Part of a small language model's weights: 118M tokens.
Each number is 500 + 25 x the weight over its row's rms, rounded and kept within 0 to 999. Layers, rows and columns count from 0. Numbers have three digits each. The size before them is the row's rms in percent of the matrix's.

# q: layer 3 attention query, 128x128, rms 0.0616, rows 81-95, columns 0-127
# k: layer 3 attention key, 128x128, rms 0.06, rows 81-95, columns 0-127
# v: layer 3 attention value, 128x128, rms 0.0825, rows 64-73, columns 0-127
# o: layer 3 attention output (transposed), 128x128, rms 0.237, rows 64-72, columns 0-127
q81 091:460529539526510533490479493508517500526554513483480548520511502472477499492514473483515544497498498496540530507501524470554455490496455466494496501455471484538522483524506531481498481520501548530534501477493493463528481486539489478509531542511530516503525473515471496506460474491461506512521515487525506482483525452489506504487517489495528452474472546507517514458460555500518494495487
k81 099:476501498502501499477521516495493473519554510506496506486496490455507526564517482467445537532496551547481475500539502456469508534454461486519457498481545473477534483497495495527495504460484512509496486518529511535487519504511478498488497517523514518495503549482497490494481472462477530534533495500493515505484474465478450451465485529539492539515546513502465505510524494467498487526507
q82 114:505507540497490498462528542482479495531499516443484515479475470468488489496510493489505489481530484527511542515556489482498497463496510472472487483498505525500530506566500468487518472497494551493542456536540526560515470494526482477490479511509453503494546485527488451516505491460477513477482471481519499510532509498459529506463510536497476502520528534501496477487523474535527457512497
k82 119:502542525493485507504489519516509503510507487439478532504479498528483518477520507502498541515509496524486448506489492483444485480449519500538426558508490519508479519523464543488517508513522485494461462483489492501462455511535497537446554523480524549536470491487491485506492505469484509459473499515483497516498479481531488488482489502540509501516546528464502509471488478521502491526518
q83 099:538515490529477508536471518493464500515503535487479477515511506514491497521523516510521485478510440507502549490511480477497499519540493525459520482500490437468484432483523457475511503474528499472503461474491511526491476520514495504506494536505451507526511497503495465481483509468458503500494433481483461516532489519493516529553487470501518514455525552491528537505470528501537503509472
k83 110:507516488524546508530497539497506494528492528479490451549459513500522488506546514497487521492483444505509461520494539539487498466518532493532489493455492552516513477518438462499519518496503470513526459494491500532474469507519514491473506520516500447497491470492518479535509519504516544498482513495516494477469510550561482437496492480518501519492510520511479518481474479501538499472464
q84 127:489521483528485492511473539470483499491537478513463546534504483454534469450473517462511495511467517508500480536458467508563509447515490507498500507537478477500501470487528520507500491478528486528529490459489493465472488519511500482524517509508453527519505486563490470497493493477487525531491484516490513495444478467515534482502510520516554516469537539501476496497551510526508473513492
k84 141:446463488503512475485447524498526512497585532516517521541497517477500499528525510485509473467471510524514502491510541492516456526492478504523533510510492488481526508485499467496541480470564520526500469420535517497489477524517522495512506511524535499497483475495519482490493450484474519510455474551491488467499451504498497494498515515498495508480493524486471517467503492505482554504511
q85 116:545467467503487485479467564511475511416549534517487483516507527548538504475534519514513521477492496476521430511485516477525490525522496513536504518524474466529489486505500508487511499488489465488451498512487539516506467501475484485527534495533539489489504528478523499441479459488501517476506485492500540475498495495515520540510533534491508489473461524479500523509503480479474496505511
k85 118:468468479476507477519479511524476448493459545511554453495505523521488530445513487517471474487497525494528519502538518505538453508509496459529511478508496498532512499462481490509517532497506490499494473515507503481523536493473511539485532535534522472498491457509487519513477489506512489541515481530536472454530506486517504472503522447521485529530526445512491519521478488515447496545497
q86 098:527460520516466458518501529482486525485488472519457473529485521492465508482468510463490523538491486499504493507476457551508485470532518507522509524506497484524448466500519481542521512512458483496530549452490514503481539548482509518506504479489485466523524480517515536544550472494499515489488464463514488518507477503453518480513542492518514477520553522509522474481502506446502511519511
k86 112:497492525525519484506482517458538486508520494527520508500507536525524485452435505522513527510484480509511487447507543550502495506526479491483535471518489500473509505491457492479510440500480505539515507514516518473530480542499461488513504507534526448466451501490542507492519506493491472500456447504527465568480492518486444518489534531494494510499471494489511505515513529508507486508463
q87 109:488531497537525486471501520484485499464488477513488547499557505486518460479473492458508522480479503480514495524465476517529541497541500515503513541506477489483517483536545487528472498466536443516535477488496539490495509497461525473525490534507448514459453520517456481452503459506503525503479477515474542511477503453469529504505495529468499539487510520486482486503519523532491500482480
k87 120:506450506518515478513458535520500554474499487500491515539517552486504508566508495491510512474492508552511503535477542506490433518512474491523523472491510487494518506497490508490515520496563487540527474444480508511489487451542508487508504511514518498444469468521475479505463477486479521496474465485496481469523456482490525501508489475494502470513479511515485501512498534496469546490548
q88 101:495494493544463472516500510529491544491521515534443534487488511458455501469467516451496515522521503456550496477508518492517446487516500496467524490497528475513496462518524529495532472490567518531505511468480516482497492524510474501520529526489514535461496474528488512526509464492493542459517456461486492495494457460489527485507513497492541497467526492491477481484478540500505469515515
k88 112:498485501505519482475493527520488481485536525510528472492479524464444496504521476478480512466502479554509478464495519490514488506498475495535513504529519511491507528500469494527537463475452497511504474519513590501494506524494491452501515508509537462490415520506513503492516464499503519498508491493496550519483441496496455473549534493478470520527524510526465495494513510505497475463514
q89 095:517495526513500511474482521464543493562524497467554509542507490481468472486492494530521471498475481524506503468502491542522500534467506496512505478501460525487476485469499502502476514532471569505554489471560479520455545518527524472479477542510464465510508486530527495523469487516484495482493516472533518488500505450512485475470537506498538482501501535520506483474482494469500522514505
k89 111:486487503546483561498542509518529488518535510514516520481531480514529497515516491529449503537501497511501466541483441475498503480440481548475479492510499514481517529473486492496490437495509504532470502502489458529536485507521526524509494530477493518470496533472537469509486526485500508497470498491477504481493539477498441521452450507524517492491489491460485479557472487503514517483510
q90 087:513516489504461486475529524525490520466521499495498476511526481463445522492497505492485527494489465504425478461467518474487461480551491457481503580500475481485532465507490525498508488499491494506522488481530502503490471537505547517515467531475498552471516479525532495518507490465520502480501470540501538529515500489504477501509534493540481529470535461494454508487493513466504468490499
k90 098:532505506527489528540475494516473511547508525510532473496508496473473486462557509509456467488497504536482536481492519500478477527500518490494480452488476481460514502516494472505514448525530532500541490519514517494478472495530454505530529481495453495450455510509468502518568496499493497502502476527482504490549484507525496503483513448484473508534562513531514506493504499492533503454481
q91 105:506479485550469474505492481473456469506495523503487492520534486491494506493482484503513500508572492448518496490541493508476486500522498505489530461514508518524535478515526492472499505488519516466504505466543491491462471538512494524520537481506456537510512499483489495538525517559517477513499497474538426512537482499559499499492521457528476457479482479529513496459500495474517451522507
k91 101:483530543516507507490447521459478453495577498511490509475490500525488490487513512549528504474513455487513451487481496490481466516517523514527549488478507537508554502512505491452494473488476472482544516502492517492490496529454509490495467494494514473518493517481472494471513486505534486509478543544496485519484524531505478532466477505484454509475523507524517511496501536467530471483440
q92 091:518495501431482499510477510498522488507503522527468506502550532501480514454466500540530484483505506503485525494498456472533502461523494505492547486544517486510508480522508534515494505484517468546509490502500477504438524558499491486499504499508475527486475509543490480494468441536561507498523461515506513474480501531504541471437496509471522522533499547502509487528511474480493487521513
k92 107:504474490481533462491468465518510499487504508520528534524517491502518490475503511551518475517487506516438506485484514502528435523491512528515520516529485506492494524488497504493519506469513486505479501484497491512523552487527514473497480555522508532472480456502562482443529444476524538488453532551505474463515501504482532508501492491463505471508468521509448450501513476479504496480491
q93 090:498495507516521494512508557513520502481535501503495496459489502519544509515522522521488482502489484494460535531462462486532493543479485518539512461493482435478478482507468494482504503492503492526497534473477475496534486456540526452570450526532506537535515457513552447485498523472508511494502473508492476495507530513506518481492495476482516491489516556486491515472471469484490517488522
k93 105:488489546501493518491541510498530509576481482530528515482495449506505479446516483459478483537509501513478501495505492454469504502472497506500459488451493523485451469493486460514520507467508430496492462464507488491506487508473546525498500486536497484531524457474508489521507517503495519501513490468527479520506501514529515491522490508510553484481556507491480500494551455486490543521487
q94 105:525544515514474470516509506513466503493507466476503520524521463498516510486491492449487534558493498520498522535515528494534522473483505490471487506515491465513520509513534481504513477513552462454480505521499533488485474523451492519512495469510464464515516507511441503465529535484472475517535535485449472556508508531518467501506455495484477517510534458499519535463523512473495527513484
k94 125:489491553534507475460467501482513479482499528477451486520516526471507498485444500467544515482484497516498507514474521563480509474520524472521572454495495506461480495502512536491465511504510483509533484491508508520447483481486504499493473519495458520511490466558440475497533513508463496493503495523470487522505499483503518500483551515543494541495496537469502517465461488503481503494489
q95 093:530478507462476513481496529509448505512522476480545480494518459472507525534489472522511490528487499508514470565519491485491491521470490531493493462553506526558475472520471493479490517530522476445473473518505480489508502500476529482470506493480478486510493512459543530494499482540548500511484506464513461454493462475518495524515486465523494530468514453531485496543502490525491519529501
k95 102:466516501532503518448470473474476485479489516442492513494508504475473522477452558505502490489569456472514514504519482510515498444490523520486551514487526500502506472476498531505537468519519482482513502496494477482527559493508482533529470453474511510522519481530493536498533490548517522495530524472500503487488494534475517476517482502473480543478488486481501544509453520485483521521487
v64 096:465572532495511514500480544528558514521481521476515499494516553463528469449505533510531473491478472509493482472471487523506476519490468493507510482449430526483528512500508478500516536507468495474537493506494514519520503472500518480470503475511487510489498532460509488503522480505497534514509542498470515498488519478492549493474448487480481495496515485510522496486514532552440529508499
o64 096:533464477514499491543518449511472500514505438512501526491466500519483513537484480473467503474494503503486498507552486507483540455494500478488472490513540527494550490475473484472479467494487496474462518502493510471480522477552529522479508490496453478482488527551509557534503516510500505535483541510471513464465489545481511457529515499527502533548529519481483488495538493514491523490497
v65 097:485486504481495480494471518489499508490480506477504448499525492496519472531484509499506517510490507520476519475499430524524518498532477505452468463512540502465539507481516480475502470538516515505505504492496473546536510477503516515519533507469518495504484518495536489553508484507474435501478534499508483508572469507495492532493527530561506510497477451548452482460479494496464526481475
o65 087:484525512492477524563507456527472483532499516492536545486416474506521501510517523541497498482525530491524476543525535507497529462478501477494495507511492485499533477485462463491534472498484508478514506500482502472491504496528506484477473504497455553498498536462455469484497575481506477482503511488485509519485490503488475501554479560492493497524531460473493489502524494525504503501494
v66 099:501508455534458507510540467518466496497520498517477512450459503522519533493487495529506482500476495534507509490513487497505467479519526520528529506471501467508500540460468514496524505480491509502424498523510492477447516511455462528534504540492546458516470512498504538502481519514450553493487493504477459514467487487476452524526511492527500548462512466520493526496487484523517502492496
o66 097:488512473533477501466470498487493471464464500504509543508510514499509503511505501475538539518491492477503546477466514491516474509517509529506536491488514509492519481522509520462485513550507520497513451493470520453515494480494515484519502474497492530500530513481480509523553498498551447528517515495512522510586438512475527526532502472465471480497475493457511490508457515436507495466511
v67 100:530513504525468511495532469517457483503469482488518499475537485485501462498515476466506512489447475562461562540520512503515463504515540530505471501511479491521468504455523490454501483509529495473504461464473549492492541518509486514484511536481511510503497433541497472488524513510506503503477495523496502473526513494503469508521510516518511498493552521553497521513484486496439483488475
o67 102:494447513500517499515459508444529508467530531493479492502482514515509517538507509534557476541505504458529473485475564448526473491528493480503457484488486518486500519487513507549501511543497517480491490528490532505539500499495482513495476461519501507532469524511464514504484493512521464504512505469486506551524508486506489489493522510489500478440481414463539486499499488482519496523512
v68 091:517514508504481534511510506541507478513512509524497476470511477461535514514508523475502488519455518497496522543513498497473491477505486520500487520508479500498457480440507503503504531526498501513492539506510467499529530475492462496492449491495536506494543516514481472543490556539493523441482472478486506505444515517491512551491409482489523462542501532513497515492473515497457535478489
o68 088:537462519506495479514516537503447489445466500528457477540532553508537534497458500560523494481524471495496471518517505494522483472479521505499490454489506520509516478491524474513490494457491465469506463473502558529502466505469468504501535477516486511546486500487538530530532507524515489533511466505505518469516469506508519457486549509500475497514525503480500471497513512467466502492517
v69 083:494500538484470497501506502481551542493461494481505540527486465494482488451491490507480510494501498454457481496472491504485489527504508479468486494500537480469541517470507533474522476518524485531452479525458527526494513533489542512536517512459525524502480481534527521512448481480505498470480548546464495502559497492460513545483521531515477455492515491519479492498473537519489494480514
o69 083:522505461481483479487499504496476517483507485488506505509497477523486497493548510491541541454508537533543493545504557498563524461523475549511531468513476489457470483519450518480500510522483481493548521466502537499510484470476541490512477537496502521498509510479441494468493531478488495544485486466502493480491539528446483512527501501485494482481468470471529528515504489480508523496488
v70 086:538517509510490467501518504514474520512505534486519472521510485478509519514504504465494479539556535479502512499502508488541513494480493561492483461498509490544468452470506459550485500496501491499534499511486487473503512443499515463466464484505524521502499533472454492534524547506547467448515480452509471514493490471510538482497460483508503524477489487505543525484453512537476498503533
o70 081:478500503529520505494516483477512499459475526517455525470491552476550497470490503551495509459485461499464504475534465518477531465500520467473502507461471541436545476514531499526520472486489504509496491527437512529497504515502470515499501473526473491521478501569516523530482509548474499484498493502478514523480502516539525469506539481480524508519541512484488487518508495498500508481465
v71 092:475479539521536440471505495452518487476482496495464450555501511516483473435514497494533469542552508563488505482522480499494501515494499503507562504499539530503524475476491471475532478516514452486535490529477536533515525482493496463492512488488518492510498525482499478525544486480477461499522506483539498539498490503510514550478500505512512503486501504481502483516478497504450526468495
o71 084:565503497472498488471521512541516504496525516460532530498444463502506508538493488537511506478481514495486508530498520531492528456464496462523461518512476462507476521518466448511498504487469543515512504454516470536464504495503510481486463499507449507481499502502492510486486523508472480484492473506489529507485498473496490466534511536542500510514537519527500518515485471548572513514449
v72 092:521497499457507494514485512491514490472506504500507538470535485521513497535515516502471517490524450474527489475502492539480526515457515480523475481477460483536502486545499534528488499506514471524500482485504509523461549470501522552537480524518442485484555504475473509518531498531485495459489495550482488533499512526505507463531502532489516441539486487493543506472445499510491478461499
o72 080:496466526459535506488519502484497531487530532502475500523503541489493494445520517484523487455503498497474469614491516533545514547495502555484492499509536478493490482480525505503521512461489488479507477500524505484565493502501477480511495502485506500501515487481479499473509505494508499470480487476496496458452519451517501524511498483497496516475444538512478461489548490511498509520540
v73 098:547518482474510489480455519501521491496476531499536473467530446519507512499486540511500498475514475485465490482520506503460521545514497521478536483483495462480516517489526532493494547540498502504512563516497523492526474518503491484452508468499511499496493484491532488502555525510488427468536463479469518471496490515456468492508512532508468519539442478477536480511506509477486527490513